Each number is 200 + 40 x the weight over its row's rms, rounded and kept within 0 to 999. Layers, rows and columns count from 0. The size before them is the row's rms in percent of the matrix's.

# layer 6 attention query, 128x128, rms 0.0556, rows 11-21,42-52,74-84,106-116, columns 0-127
096,170,237,136,204,242,230,154,211,235,194,127,112,206,243,114,249,112,233,239,220,189,185,227,220,216,216,157,272,200,152,121,141,162,220,129,196,227,203,249,202,250,198,203,179,199,186,216,163,243,166,204,207,129,209,174,209,183,241,207,210,143,241,205,183,189,262,190,189,211,312,229,244,194,184,140,231,182,157,253,215,248,147,141,174,185,200,198,194,139,128,197,179,153,219,104,243,217,211,266,210,213,210,229,136,163,254,198,282,166,197,189,240,229,248,250,241,213,182,187,208,254,195,250,240,185,239,166,204
094,209,179,168,216,213,245,208,267,236,214,203,212,175,218,120,214,196,244,117,89,216,188,190,218,230,200,204,171,131,183,231,181,167,269,151,183,185,214,193,199,213,204,178,205,189,187,196,200,215,183,145,188,215,181,287,163,139,232,234,252,148,102,259,190,162,201,185,190,169,175,219,219,162,187,225,252,181,267,180,243,235,194,172,217,220,215,268,221,266,136,210,206,239,178,137,244,94,227,178,208,231,220,207,277,212,153,230,203,172,107,228,199,265,169,205,112,287,248,186,206,186,255,271,225,218,175,153,195
089,236,193,204,191,210,211,236,227,222,190,202,270,232,234,99,229,122,216,108,268,231,193,198,198,183,190,202,177,256,158,289,182,243,131,231,246,225,248,203,175,247,237,228,196,226,188,187,204,182,154,217,182,244,61,212,184,171,245,158,209,195,204,231,233,164,133,202,240,149,196,238,213,230,159,298,207,197,156,141,186,162,163,229,204,174,199,204,166,155,199,267,229,295,199,198,143,238,144,206,179,195,198,196,213,170,273,206,148,195,287,167,219,226,270,171,192,233,198,214,149,220,172,170,195,144,182,149,172
095,262,184,164,273,152,107,205,170,152,204,204,201,251,194,206,269,177,248,204,239,240,248,210,181,237,274,250,212,239,259,202,154,215,140,204,220,234,208,198,171,139,222,131,153,249,218,261,151,184,174,194,213,172,230,137,210,103,193,178,194,277,149,208,300,181,199,213,248,205,239,215,195,205,252,154,235,162,196,221,186,150,165,184,223,196,156,158,146,195,206,104,200,173,225,257,225,203,240,184,240,232,164,173,199,226,199,203,221,202,103,218,154,223,202,215,152,225,147,248,216,276,218,196,159,289,236,165,187
092,202,174,171,219,242,187,152,210,153,121,208,251,223,213,246,193,238,163,178,237,208,208,165,190,180,197,248,171,226,208,216,208,206,161,267,117,198,195,259,203,192,275,243,152,250,212,151,179,172,158,199,190,222,215,130,127,144,97,203,212,205,211,193,247,143,153,193,117,226,221,164,271,265,246,167,170,181,177,154,186,174,186,273,262,208,192,220,167,220,169,233,237,269,224,221,256,187,203,200,209,103,138,220,248,257,144,161,190,213,275,211,217,190,237,183,203,263,183,155,119,184,268,187,192,206,226,151,257
145,206,166,204,100,189,170,175,211,200,91,216,195,250,228,224,249,146,190,211,227,210,183,240,201,219,230,162,245,220,166,231,220,257,292,130,254,200,178,224,237,241,204,261,77,189,171,194,238,223,100,173,190,201,230,185,207,250,206,221,160,283,209,225,154,229,208,198,195,191,242,243,198,172,127,212,231,218,151,138,217,163,256,159,239,194,145,238,185,233,170,182,176,197,145,179,213,191,189,224,175,216,149,209,201,244,218,148,257,206,153,201,246,180,176,252,193,212,231,163,179,221,254,155,77,277,216,203,209
089,219,197,222,216,243,215,191,202,180,248,170,217,181,157,188,139,252,202,225,166,194,225,152,267,103,138,233,204,204,162,234,165,172,225,225,223,219,164,254,160,210,160,105,291,206,243,247,244,203,258,198,247,236,160,185,235,227,217,174,196,85,205,208,217,169,112,202,226,194,183,191,158,200,274,219,235,171,212,173,212,160,178,221,260,181,191,210,229,181,228,228,166,218,102,180,210,199,202,193,215,184,232,186,251,221,149,287,242,212,231,267,135,178,287,135,127,196,165,207,231,130,139,224,148,174,198,156,207
111,211,160,228,297,235,170,137,152,185,204,230,192,174,185,282,214,158,205,184,190,244,164,235,160,221,180,181,168,184,251,199,256,142,230,213,192,163,269,240,163,242,284,204,155,155,216,132,255,132,220,203,180,222,164,156,210,193,162,138,266,241,209,276,135,258,185,192,155,182,217,271,268,235,155,213,166,166,214,172,177,207,258,189,156,253,155,153,185,206,188,136,175,244,212,226,184,192,266,227,254,227,187,246,166,184,237,137,207,216,171,166,198,208,120,274,253,194,224,215,209,180,253,205,231,224,252,231,123
108,256,161,147,127,218,173,201,185,190,276,127,219,275,165,176,243,241,178,183,208,208,206,221,204,130,161,149,184,227,219,183,247,206,234,294,193,234,209,214,188,245,268,153,248,123,202,155,215,105,218,239,167,187,159,211,200,215,185,202,218,230,147,224,226,184,134,138,236,188,147,152,239,274,166,214,249,165,207,148,222,164,204,283,227,253,176,208,238,190,246,246,194,203,182,244,261,185,226,236,175,210,221,235,192,166,232,160,242,159,123,205,109,132,156,211,177,217,200,190,176,227,259,197,236,130,262,179,206
070,300,149,158,189,170,227,203,273,256,232,230,238,235,144,216,187,160,231,238,199,187,242,245,244,225,194,119,161,182,200,215,192,212,142,167,189,216,248,124,251,220,140,161,150,274,131,202,151,204,241,144,247,139,199,194,168,229,152,193,194,196,175,194,221,265,234,238,212,225,255,144,194,207,228,201,228,254,161,150,200,107,242,178,174,199,197,170,229,248,224,242,195,183,160,162,177,215,185,196,246,210,234,117,223,263,145,249,180,201,221,165,119,211,291,181,122,216,224,173,216,254,212,153,176,180,188,229,255
094,208,199,242,230,234,82,156,155,171,232,202,115,226,220,265,236,153,231,212,188,252,179,240,210,205,244,227,241,179,191,192,193,206,249,197,169,226,198,143,276,170,282,250,180,180,232,202,205,233,168,120,179,130,148,175,123,175,209,167,165,215,163,244,188,254,209,177,193,212,186,184,215,210,150,188,180,247,215,163,164,213,131,274,165,191,198,176,125,259,146,166,184,252,189,246,159,181,169,257,207,296,192,284,208,213,232,304,194,268,126,219,207,162,155,209,237,188,190,185,146,238,222,197,202,193,200,210,188
118,232,207,208,220,103,221,207,187,223,205,250,271,164,241,195,202,219,240,113,224,204,161,164,202,145,276,212,285,214,184,168,185,325,212,177,200,167,179,188,154,228,203,178,218,179,181,234,197,186,219,154,206,249,236,210,211,218,223,245,159,176,210,172,232,116,152,160,171,151,188,294,144,134,196,189,159,200,177,192,266,270,191,252,241,166,207,289,195,206,263,244,189,241,205,234,143,182,204,207,183,225,201,205,130,188,179,163,177,170,235,138,141,177,195,200,130,163,245,212,193,322,155,219,208,178,183,186,179
110,222,244,157,237,187,228,157,145,113,115,154,172,207,209,182,199,180,205,183,199,207,159,123,208,180,188,275,219,138,220,266,201,217,240,238,159,208,217,109,219,231,126,172,215,186,224,210,161,232,201,220,218,230,211,185,237,214,186,210,299,166,243,137,229,194,164,175,230,133,225,212,253,184,197,187,198,210,165,190,266,200,213,201,263,144,141,246,144,179,245,231,232,142,205,225,182,173,157,202,162,179,311,141,127,174,185,155,228,266,180,211,221,235,275,190,183,193,249,199,254,265,241,185,271,198,174,265,187
109,200,166,199,216,266,269,192,205,146,160,196,156,225,126,206,234,241,208,199,229,146,205,165,250,222,220,212,140,188,199,184,157,258,198,156,170,179,193,112,248,237,151,201,190,189,230,231,183,120,230,120,229,266,179,192,102,241,265,169,234,207,240,153,244,231,185,211,165,219,203,263,320,153,208,202,194,264,197,205,216,117,190,144,219,152,170,231,197,190,172,248,242,136,179,220,221,171,171,192,187,205,161,132,264,165,183,173,151,273,209,187,280,263,219,210,200,235,226,160,208,249,256,197,234,206,175,216,159
106,217,176,208,215,214,239,201,245,203,82,155,219,221,268,194,139,153,215,258,191,212,180,230,150,184,169,138,238,119,194,255,136,183,189,275,185,176,256,199,198,170,168,163,216,254,179,233,125,206,203,193,141,232,227,233,169,157,237,199,207,127,188,171,251,244,143,297,224,174,243,277,224,313,181,221,203,225,173,168,222,190,200,132,153,194,205,164,152,162,217,221,187,211,254,252,227,197,149,133,162,179,183,274,193,175,207,154,142,169,236,188,139,214,213,196,203,211,243,231,147,270,178,247,207,219,205,210,213
102,189,187,243,170,161,225,163,146,242,181,204,145,221,202,156,190,233,112,182,232,200,275,154,208,261,158,182,203,264,213,214,148,124,153,207,151,231,228,165,177,161,147,173,146,187,192,218,183,266,199,163,153,253,178,262,176,216,273,241,258,217,189,233,222,167,250,148,248,226,205,248,176,202,241,157,196,261,158,266,153,219,212,208,223,176,194,159,209,143,259,200,160,214,206,156,194,242,223,131,200,204,222,220,177,228,223,248,133,189,166,296,143,234,263,147,222,205,165,159,206,257,168,213,131,300,175,230,233
119,179,186,197,202,74,249,191,200,164,235,166,167,221,239,187,152,219,198,152,173,234,144,192,201,235,222,257,235,220,229,232,157,177,181,206,223,165,204,266,142,220,180,191,166,209,178,213,189,275,232,222,261,217,192,150,186,231,114,295,157,246,274,142,213,253,183,172,147,164,161,204,220,135,150,189,239,252,175,211,204,172,244,234,185,197,222,257,219,210,232,193,154,190,283,242,172,146,252,193,242,165,95,200,246,271,159,146,247,196,190,229,131,197,195,179,167,198,238,243,218,154,160,189,229,180,280,224,158
064,245,181,162,219,194,213,189,150,191,180,181,208,210,155,142,189,264,262,176,210,220,184,204,173,155,283,199,180,206,244,207,156,226,189,290,188,258,205,160,277,227,155,208,174,213,201,198,197,257,215,192,235,223,196,211,189,104,110,242,135,185,224,180,208,164,165,157,169,134,182,239,228,192,160,235,219,236,221,134,225,190,231,165,201,175,136,184,166,144,170,240,172,141,210,219,266,224,230,146,197,190,157,210,184,188,180,243,187,294,178,147,185,240,268,287,237,147,262,150,271,306,176,187,167,239,212,195,256
064,174,200,246,247,293,207,284,159,209,183,240,117,157,227,302,204,252,188,212,250,205,193,189,181,180,139,229,182,261,242,205,286,197,202,175,204,164,213,255,212,185,221,253,121,233,179,198,237,164,191,163,167,193,188,224,183,208,216,136,246,212,199,199,216,169,224,173,204,203,291,176,223,167,160,190,171,190,178,237,222,150,248,167,236,259,194,187,236,203,152,122,191,212,192,220,181,209,154,166,246,256,253,168,171,223,245,155,246,187,168,146,280,152,108,158,183,287,123,164,204,176,227,273,195,174,177,185,174
054,123,156,221,184,211,215,263,173,157,292,246,132,241,194,200,178,231,224,216,202,211,136,149,168,203,179,168,175,216,255,155,211,145,173,144,200,120,185,208,122,187,256,143,117,243,205,175,186,149,218,155,143,213,191,182,191,202,216,225,253,137,218,201,136,177,149,170,200,172,284,248,254,203,179,188,200,164,239,193,207,216,267,177,162,254,228,280,251,159,142,218,196,242,188,219,207,228,186,199,245,259,182,214,260,276,277,220,192,183,250,159,169,123,192,144,215,258,225,244,242,227,224,189,169,176,158,221,185
106,178,140,220,206,210,221,243,197,208,229,264,167,225,178,298,192,262,192,204,176,208,172,225,189,199,185,113,207,133,165,158,230,166,150,250,223,224,175,199,154,226,173,279,203,243,109,152,175,131,274,181,73,232,169,244,115,217,237,238,254,214,177,197,201,177,199,164,196,163,217,210,195,207,251,156,161,208,242,221,187,212,186,210,199,225,151,166,114,255,181,209,190,214,245,257,198,224,185,243,252,160,232,240,218,237,172,131,177,174,188,296,160,132,216,226,193,193,155,267,211,216,251,161,169,189,180,250,224
079,227,240,213,174,205,141,147,198,264,165,223,263,158,178,245,208,213,118,267,244,261,231,118,214,173,231,196,249,237,241,211,107,242,208,201,160,206,126,266,208,189,229,208,264,205,202,231,190,205,124,279,208,271,250,218,103,171,188,195,206,201,201,160,147,190,252,257,185,166,198,198,173,206,228,270,209,191,172,220,265,190,168,263,255,193,185,206,197,219,198,246,230,219,230,146,218,196,192,225,105,129,137,232,220,166,153,111,211,195,208,241,208,177,190,206,225,151,165,243,176,197,210,115,214,185,181,192,231
107,251,272,132,278,167,250,258,94,174,173,174,176,231,224,185,227,158,129,177,189,275,185,211,183,246,196,87,228,172,173,235,262,187,198,279,219,250,195,139,222,192,145,244,176,189,217,250,223,144,151,207,208,215,193,218,197,185,183,257,184,182,226,180,231,158,244,174,226,169,202,161,172,208,146,247,193,191,167,218,208,195,242,222,220,230,241,203,219,143,223,169,189,206,196,189,146,204,306,157,200,230,271,154,236,199,142,167,185,231,135,152,127,174,174,186,184,214,151,250,272,180,211,212,164,253,263,248,207
111,130,178,139,262,224,178,191,221,197,219,149,220,218,149,191,209,184,253,195,133,189,179,231,176,171,254,250,222,174,175,181,180,242,153,215,261,177,280,217,226,243,236,222,164,218,191,151,192,178,244,163,126,216,180,216,161,186,214,231,237,124,244,226,178,219,146,205,174,175,193,255,284,212,120,200,224,160,178,220,228,290,170,241,199,198,183,252,237,264,266,260,139,207,210,217,174,117,183,290,205,191,166,219,176,224,164,213,183,183,192,242,146,72,203,161,157,173,248,156,200,285,197,186,165,159,237,217,204
112,199,249,210,216,136,208,220,248,208,268,212,205,234,215,218,222,118,178,268,232,203,167,159,193,163,156,238,243,185,238,251,132,185,176,235,196,178,164,205,235,190,205,194,212,205,150,194,175,275,113,172,241,250,108,109,188,279,204,279,125,193,154,217,211,197,244,205,206,200,176,240,219,191,211,200,211,220,219,182,118,171,178,207,222,187,243,219,220,172,129,246,231,231,249,185,222,216,240,186,170,253,206,212,187,235,188,159,176,260,88,236,170,292,220,139,175,267,127,174,194,133,227,208,163,152,226,214,172
116,180,207,231,194,244,177,256,215,222,209,239,244,243,191,206,156,194,157,197,192,120,250,228,197,164,233,235,258,169,246,224,153,116,206,216,148,204,162,144,154,140,224,263,184,214,209,174,206,167,158,163,256,163,218,223,217,118,219,214,227,208,162,166,255,189,203,235,214,195,251,263,207,314,159,256,236,246,159,164,232,216,184,184,235,191,161,160,227,124,172,204,175,294,158,166,162,196,162,235,247,176,142,92,232,175,224,165,147,234,259,255,197,189,206,130,196,189,232,200,206,230,252,209,116,227,251,173,190
105,174,144,190,247,86,208,236,184,220,258,225,135,191,164,175,181,192,124,207,136,194,161,124,198,192,207,199,234,209,195,128,208,142,199,189,143,213,212,223,160,194,164,231,227,231,260,194,161,256,262,231,106,277,218,201,136,243,268,192,218,229,225,175,248,198,188,248,230,284,241,254,191,181,145,172,202,245,220,244,160,154,219,201,185,199,246,205,117,192,142,179,208,161,215,265,229,178,210,210,271,179,182,248,294,219,249,220,188,209,193,181,214,233,228,257,160,146,191,213,208,221,111,244,236,180,219,178,185
102,232,285,178,117,176,253,137,188,266,205,206,128,208,255,152,204,249,230,236,256,241,120,186,179,221,261,196,227,184,190,252,191,233,216,243,221,254,194,179,168,195,196,267,204,199,198,213,173,245,210,195,205,231,153,130,192,191,249,216,167,215,231,245,163,149,228,202,162,218,212,138,226,237,193,147,209,176,173,177,144,195,255,278,235,200,157,164,220,189,137,136,251,186,118,222,279,139,227,220,136,124,138,133,163,222,252,208,253,206,146,215,179,196,212,215,166,272,181,231,228,132,192,203,249,154,191,215,200
063,169,213,176,197,225,220,151,165,145,140,223,223,180,212,184,178,181,183,243,165,222,172,185,229,204,261,205,163,229,140,223,214,221,247,173,237,205,156,196,217,196,193,229,71,282,199,151,238,192,218,200,274,205,283,191,223,196,238,262,183,177,185,169,176,252,219,175,205,264,168,208,259,151,196,183,199,175,162,127,168,130,240,187,195,257,174,166,163,177,161,201,242,178,167,193,146,106,163,225,181,258,198,174,157,170,258,279,229,276,279,155,198,151,255,258,185,194,205,212,237,161,145,183,162,255,178,239,285
079,101,170,215,251,207,155,170,156,220,298,239,174,237,255,329,225,228,217,247,253,187,237,205,217,201,120,159,205,148,184,132,204,177,178,162,186,222,170,273,164,151,199,254,233,220,200,194,198,244,204,250,211,212,218,176,171,218,268,131,186,175,183,129,260,136,145,189,281,230,210,183,214,229,175,199,261,266,191,192,241,153,167,160,285,153,262,178,213,188,166,236,221,147,227,200,204,190,175,200,229,150,182,200,196,151,119,169,129,216,192,130,217,228,219,175,176,212,224,209,172,198,199,215,202,149,192,163,197
099,261,220,227,277,288,184,224,120,214,71,213,166,204,180,235,222,223,187,205,174,211,110,195,148,211,209,189,171,157,217,176,196,151,264,181,214,106,212,173,215,217,294,162,238,140,177,221,175,207,152,170,165,183,169,213,206,184,194,203,212,254,199,251,127,206,219,133,148,174,218,217,214,173,184,218,188,187,195,227,192,151,244,205,143,218,170,218,192,177,159,184,141,242,151,251,227,206,216,158,174,199,171,214,208,213,264,186,254,239,146,202,257,210,115,299,232,273,165,215,263,157,240,214,231,224,255,194,166
101,244,172,201,119,139,161,268,196,302,206,291,206,184,156,182,241,216,149,194,173,210,222,220,149,165,176,243,217,255,130,161,200,227,145,204,244,244,266,224,175,86,206,238,246,214,142,125,205,96,246,218,154,211,218,205,181,154,206,199,196,242,152,198,217,191,228,157,241,173,215,229,221,210,167,240,196,146,143,234,226,210,260,232,207,203,180,181,181,195,179,200,228,178,267,205,228,210,216,240,129,238,234,195,239,197,217,176,252,163,257,179,199,290,165,184,195,252,165,206,131,237,123,195,245,187,165,165,209
093,212,254,133,238,212,201,207,238,205,150,187,281,152,152,204,204,176,172,132,257,183,268,141,255,202,216,184,223,193,215,217,158,186,169,182,255,169,194,142,179,256,202,188,283,239,185,181,172,213,237,162,181,212,224,202,206,172,200,177,146,191,140,224,206,180,110,155,144,223,189,142,181,218,210,278,219,207,176,157,274,139,244,124,226,266,233,230,286,147,166,208,186,192,191,234,228,183,264,224,218,149,191,131,189,266,219,249,167,178,301,229,210,235,190,201,132,142,197,194,221,214,245,165,154,212,154,154,264
098,220,234,186,132,181,207,225,264,199,229,175,219,125,208,170,176,219,141,217,219,198,232,198,175,253,216,214,192,148,133,237,169,208,281,179,255,224,287,168,201,136,175,145,181,221,192,186,253,227,197,243,254,149,201,171,157,180,216,194,143,237,242,171,248,150,157,166,211,225,204,182,184,234,244,180,167,190,199,171,150,236,170,300,200,263,187,209,187,193,247,253,148,204,155,217,220,232,162,129,169,169,156,196,153,233,218,242,190,252,202,265,127,134,243,193,227,188,152,186,301,245,196,243,235,135,96,243,226
089,221,203,201,189,249,196,209,204,304,158,128,159,263,187,172,222,165,205,217,219,199,158,153,158,254,236,217,196,177,157,188,192,186,266,162,251,243,209,215,291,172,242,186,255,142,195,195,181,133,163,252,127,233,198,211,184,230,171,238,244,258,207,191,146,152,171,148,173,193,160,202,201,108,187,207,208,213,171,232,178,271,148,174,164,189,140,255,192,230,166,252,234,220,289,124,140,204,196,208,113,196,161,284,253,237,198,187,176,190,197,247,173,190,161,230,213,213,215,147,211,197,287,221,171,262,214,260,216
096,233,246,196,197,159,232,240,139,156,233,271,259,227,187,237,188,140,164,178,198,201,325,281,191,144,186,237,193,245,141,219,181,168,192,166,198,223,237,209,224,227,226,202,148,148,217,186,118,220,166,271,260,258,169,241,221,173,188,184,143,204,203,188,216,181,198,143,130,159,264,179,202,237,161,182,216,169,259,184,228,205,194,244,241,237,222,155,158,156,172,194,187,157,218,231,242,144,173,188,316,229,143,147,250,167,277,222,150,203,226,206,193,242,187,234,215,186,190,164,259,132,139,224,170,143,232,209,195
095,122,192,120,130,229,263,182,214,272,165,224,182,207,219,259,243,213,175,188,186,186,224,216,238,247,229,224,299,214,206,192,210,203,183,215,144,114,279,257,168,275,227,160,240,201,237,101,221,233,208,199,198,179,204,223,164,210,220,205,175,183,155,141,243,273,218,185,130,201,240,170,214,175,199,155,163,218,184,248,254,189,140,224,184,271,258,152,165,208,179,224,276,237,150,156,154,193,209,180,154,166,208,169,194,130,143,206,251,207,217,142,168,292,242,191,161,226,216,215,200,200,249,150,165,249,219,189,210
102,227,230,136,123,231,129,186,161,196,147,243,177,172,291,144,167,203,198,181,214,215,172,261,198,292,214,143,245,150,205,269,199,208,262,234,218,173,187,240,256,187,175,274,218,216,171,208,123,268,199,220,234,221,141,167,257,200,224,193,121,175,199,203,208,143,177,248,220,215,254,202,133,215,238,189,148,197,232,221,164,192,220,214,185,191,120,205,175,170,149,199,276,199,206,178,294,216,255,205,212,251,186,184,161,200,236,233,237,280,172,187,231,174,163,188,217,236,109,231,175,168,172,148,161,197,164,142,235
095,217,92,228,163,182,160,187,219,229,156,222,164,236,274,237,211,231,198,198,193,199,233,233,218,214,206,193,201,172,158,190,230,147,294,197,280,229,154,269,256,188,188,188,251,179,286,116,144,191,164,237,240,206,129,210,157,158,186,131,254,202,193,162,201,169,195,170,172,181,238,223,223,229,189,225,251,171,193,182,219,181,201,229,185,190,204,164,140,211,233,196,161,101,195,179,257,172,301,159,165,187,288,225,241,221,183,231,187,205,135,229,251,197,200,225,250,219,307,256,159,223,194,192,160,206,168,154,151
108,123,203,242,228,209,197,106,251,293,193,205,252,263,239,172,172,191,247,195,179,165,225,230,240,235,268,217,135,242,182,168,237,210,221,265,268,168,131,247,167,208,183,232,200,177,207,210,199,196,171,197,147,207,235,169,201,219,192,211,187,178,231,223,176,214,221,145,228,237,100,234,142,163,249,234,159,194,141,195,207,172,159,214,202,252,271,217,190,157,270,207,179,135,160,136,165,176,221,223,217,211,146,194,178,223,234,196,236,232,184,129,242,142,302,228,150,157,269,123,181,162,147,236,171,156,203,216,193
122,165,185,261,264,201,126,316,151,199,204,199,141,174,144,285,249,244,248,192,204,186,102,200,140,177,214,215,184,201,262,161,197,136,191,183,194,183,167,168,228,200,219,216,235,148,167,237,173,219,244,184,174,253,189,212,171,240,219,105,241,164,180,235,166,203,201,163,202,151,181,249,188,271,209,154,275,213,230,245,179,153,149,205,244,208,193,221,174,169,162,169,204,227,229,214,185,272,221,195,191,168,239,234,244,150,202,237,174,189,186,198,229,237,150,108,273,219,219,232,185,144,203,216,185,266,259,158,116
104,186,191,199,223,201,211,212,131,219,223,163,120,216,169,267,217,216,274,197,176,224,137,235,215,243,238,192,194,209,265,233,183,170,159,167,186,201,210,189,142,204,250,105,234,164,200,221,104,225,214,169,236,233,168,183,180,258,232,206,171,170,218,217,183,214,234,165,175,152,185,187,263,254,155,166,287,187,298,272,167,158,207,227,226,204,206,236,173,167,146,184,161,266,133,225,131,226,253,188,232,200,199,144,219,131,263,269,225,198,190,227,192,206,181,217,216,215,274,212,262,180,159,171,186,226,243,151,90
097,184,258,264,230,241,143,264,132,183,184,225,232,190,182,202,236,272,246,251,233,164,188,219,205,245,196,161,201,168,153,196,222,126,182,184,196,250,169,303,256,217,137,234,136,103,212,233,186,220,238,198,221,162,186,196,166,205,217,156,214,129,208,177,223,177,228,183,272,287,141,124,201,186,188,178,230,219,232,234,196,127,193,208,195,176,238,177,217,188,252,177,116,195,241,184,210,187,197,224,184,166,98,236,174,237,130,226,191,120,222,214,228,174,163,244,240,215,177,175,108,194,225,156,255,179,233,185,196
089,246,286,165,177,158,252,231,192,240,223,162,223,156,169,108,235,272,189,228,194,205,253,243,310,148,155,161,159,211,174,224,186,207,216,237,260,249,205,259,220,176,120,271,204,227,255,129,217,148,195,242,180,194,169,219,140,176,170,196,228,249,167,162,201,140,151,180,172,190,269,120,165,204,202,256,181,204,217,217,211,227,191,160,193,185,216,134,242,207,205,275,226,191,239,184,218,194,192,208,180,144,153,203,187,233,214,196,229,215,214,207,236,218,152,181,62,218,149,227,218,194,198,197,197,175,170,203,300
# layer 6 attention key, 32x128, rms 0.056, rows 10-20, columns 0-127
103,169,204,208,177,136,264,167,225,199,196,232,271,194,200,192,157,225,225,243,183,176,155,263,238,205,196,218,224,253,257,154,170,171,235,242,165,124,212,202,131,193,197,159,158,165,252,177,220,221,165,191,205,213,212,165,255,141,129,209,214,135,229,91,166,241,227,211,208,209,196,220,179,191,158,127,151,138,227,201,267,188,189,132,225,226,220,138,168,292,202,141,221,190,238,216,158,177,254,267,265,173,191,209,195,200,225,265,188,117,296,261,225,270,272,209,201,143,213,222,202,234,179,177,228,223,213,176,214
097,332,213,216,189,142,311,207,262,195,148,225,234,223,185,207,126,199,149,244,185,152,214,160,216,213,233,155,195,262,196,219,206,249,195,183,185,136,194,184,348,267,252,205,234,166,129,276,188,192,193,179,201,230,217,267,150,169,186,179,185,169,174,196,165,203,172,234,153,164,167,184,187,204,187,249,185,204,184,221,189,165,178,245,225,156,193,195,168,179,244,159,283,162,156,215,175,139,215,134,147,163,258,223,253,146,161,240,163,193,246,174,173,209,234,209,205,209,182,210,186,257,142,189,209,192,184,253,168
101,202,211,170,208,247,110,262,177,143,257,176,207,286,154,262,170,213,134,189,194,123,165,216,208,194,90,187,254,275,205,168,184,217,198,179,263,173,206,186,164,166,201,185,196,222,140,169,209,178,212,215,309,187,209,165,164,152,176,218,201,214,161,218,235,175,266,215,119,240,184,207,196,187,249,226,168,188,184,131,234,218,192,207,286,179,170,162,231,177,212,156,220,130,233,199,215,277,227,248,179,171,289,257,198,213,237,190,185,227,244,202,248,128,283,201,242,184,178,150,207,205,197,162,210,189,240,146,230
099,232,224,234,282,164,173,150,241,172,218,192,156,210,206,192,215,245,166,249,165,201,179,225,201,174,240,236,191,173,220,176,181,253,227,180,124,115,247,227,132,241,179,227,214,245,195,182,130,296,232,207,253,211,194,234,115,223,251,219,155,199,173,217,150,222,163,253,231,178,201,235,167,248,188,188,171,176,236,230,184,304,253,211,219,168,207,223,152,164,159,154,175,50,198,195,278,170,154,161,181,189,108,209,176,167,205,219,215,207,185,166,249,185,197,244,215,291,222,204,201,201,239,208,140,227,248,206,212
099,150,267,183,236,320,214,196,266,246,179,230,203,228,161,162,136,330,199,212,247,158,211,152,204,196,124,235,167,191,161,192,237,170,182,231,220,151,253,275,187,182,252,218,224,253,207,182,185,141,241,133,172,170,233,215,204,213,202,186,211,167,242,173,171,129,123,204,147,190,253,198,212,214,184,229,179,245,158,193,197,205,232,199,152,209,188,213,185,260,157,210,246,274,135,152,199,231,165,225,212,190,186,237,208,188,140,163,216,175,261,196,254,185,237,209,198,107,130,242,127,199,158,224,199,188,147,228,229
099,196,206,203,273,205,264,235,173,206,285,212,234,254,239,220,167,214,148,158,235,143,247,182,132,197,210,172,141,207,226,238,174,114,251,206,246,179,225,243,120,183,172,137,147,234,228,235,202,179,246,209,233,228,189,128,218,152,203,176,187,165,218,217,201,233,187,189,228,269,205,207,204,225,217,297,174,167,159,224,136,250,195,136,272,211,153,183,195,197,207,179,208,237,142,234,240,172,231,230,182,185,159,220,179,227,184,163,241,146,193,177,139,168,220,126,90,154,255,190,252,274,124,216,183,233,196,184,153
052,261,197,178,157,125,139,156,168,227,198,267,138,227,225,259,182,174,213,201,207,280,287,180,128,200,190,241,91,177,201,194,202,188,167,254,192,214,202,167,147,161,134,217,199,235,223,186,202,254,206,219,191,171,170,199,185,184,159,135,221,192,209,256,195,218,173,169,137,135,207,204,251,138,203,258,214,201,201,234,159,205,263,255,232,165,210,267,135,177,236,107,168,193,179,263,270,155,202,188,266,155,143,232,191,174,191,224,233,243,168,152,191,219,246,164,258,246,206,231,142,203,237,260,166,150,211,183,172
090,179,180,242,217,191,282,195,231,255,206,194,239,205,169,181,208,200,162,164,182,116,227,217,264,174,142,118,210,253,228,188,238,184,125,275,255,242,233,234,153,175,182,177,220,222,193,215,192,210,204,274,169,192,195,230,200,200,239,233,191,158,198,140,202,184,225,175,181,266,254,150,162,202,149,277,216,179,193,191,208,216,138,210,230,180,203,161,272,182,223,255,262,218,138,191,207,174,279,191,155,169,148,200,219,148,190,159,161,208,320,197,138,132,150,133,122,169,145,231,265,184,187,213,274,207,186,203,215
093,229,314,200,197,199,157,208,225,224,134,247,197,171,177,221,266,229,222,203,218,146,187,236,283,153,205,190,234,192,164,204,235,247,210,206,248,210,210,204,249,164,171,218,193,193,235,218,223,221,205,201,82,192,209,296,137,183,218,229,186,253,177,207,167,127,171,208,152,178,262,184,187,146,188,226,238,207,203,132,243,243,167,181,293,202,173,222,225,246,194,181,285,198,180,192,204,141,152,199,163,196,108,213,203,246,252,279,216,255,157,154,213,219,150,156,193,204,197,127,212,180,206,226,127,226,138,249,143
105,139,206,264,223,260,165,201,153,191,178,242,183,141,201,193,176,185,181,183,213,179,227,103,179,218,95,219,180,187,197,211,168,202,181,137,172,198,123,164,256,224,204,170,187,209,200,292,138,236,211,219,275,155,183,246,166,155,250,169,228,177,234,259,166,171,260,260,193,215,226,245,203,219,264,160,209,203,181,272,140,224,182,151,173,148,173,215,160,238,111,185,187,185,246,176,207,195,196,172,199,180,223,165,300,190,154,150,212,269,167,167,244,226,252,199,252,173,213,238,254,177,183,209,275,260,175,156,255
132,128,131,260,211,128,265,256,209,231,252,141,229,172,166,159,174,237,178,189,211,181,223,204,250,181,194,184,253,208,200,185,141,182,159,196,162,178,151,269,156,209,185,172,298,179,210,254,182,197,235,230,251,218,248,224,212,191,242,177,245,132,204,155,236,153,155,190,181,186,196,197,129,182,230,237,208,240,182,253,173,216,138,197,161,175,194,190,270,225,262,244,227,248,211,179,251,225,251,235,157,118,235,139,209,179,189,166,93,198,253,251,134,238,214,192,211,126,169,251,210,235,164,237,263,160,229,210,164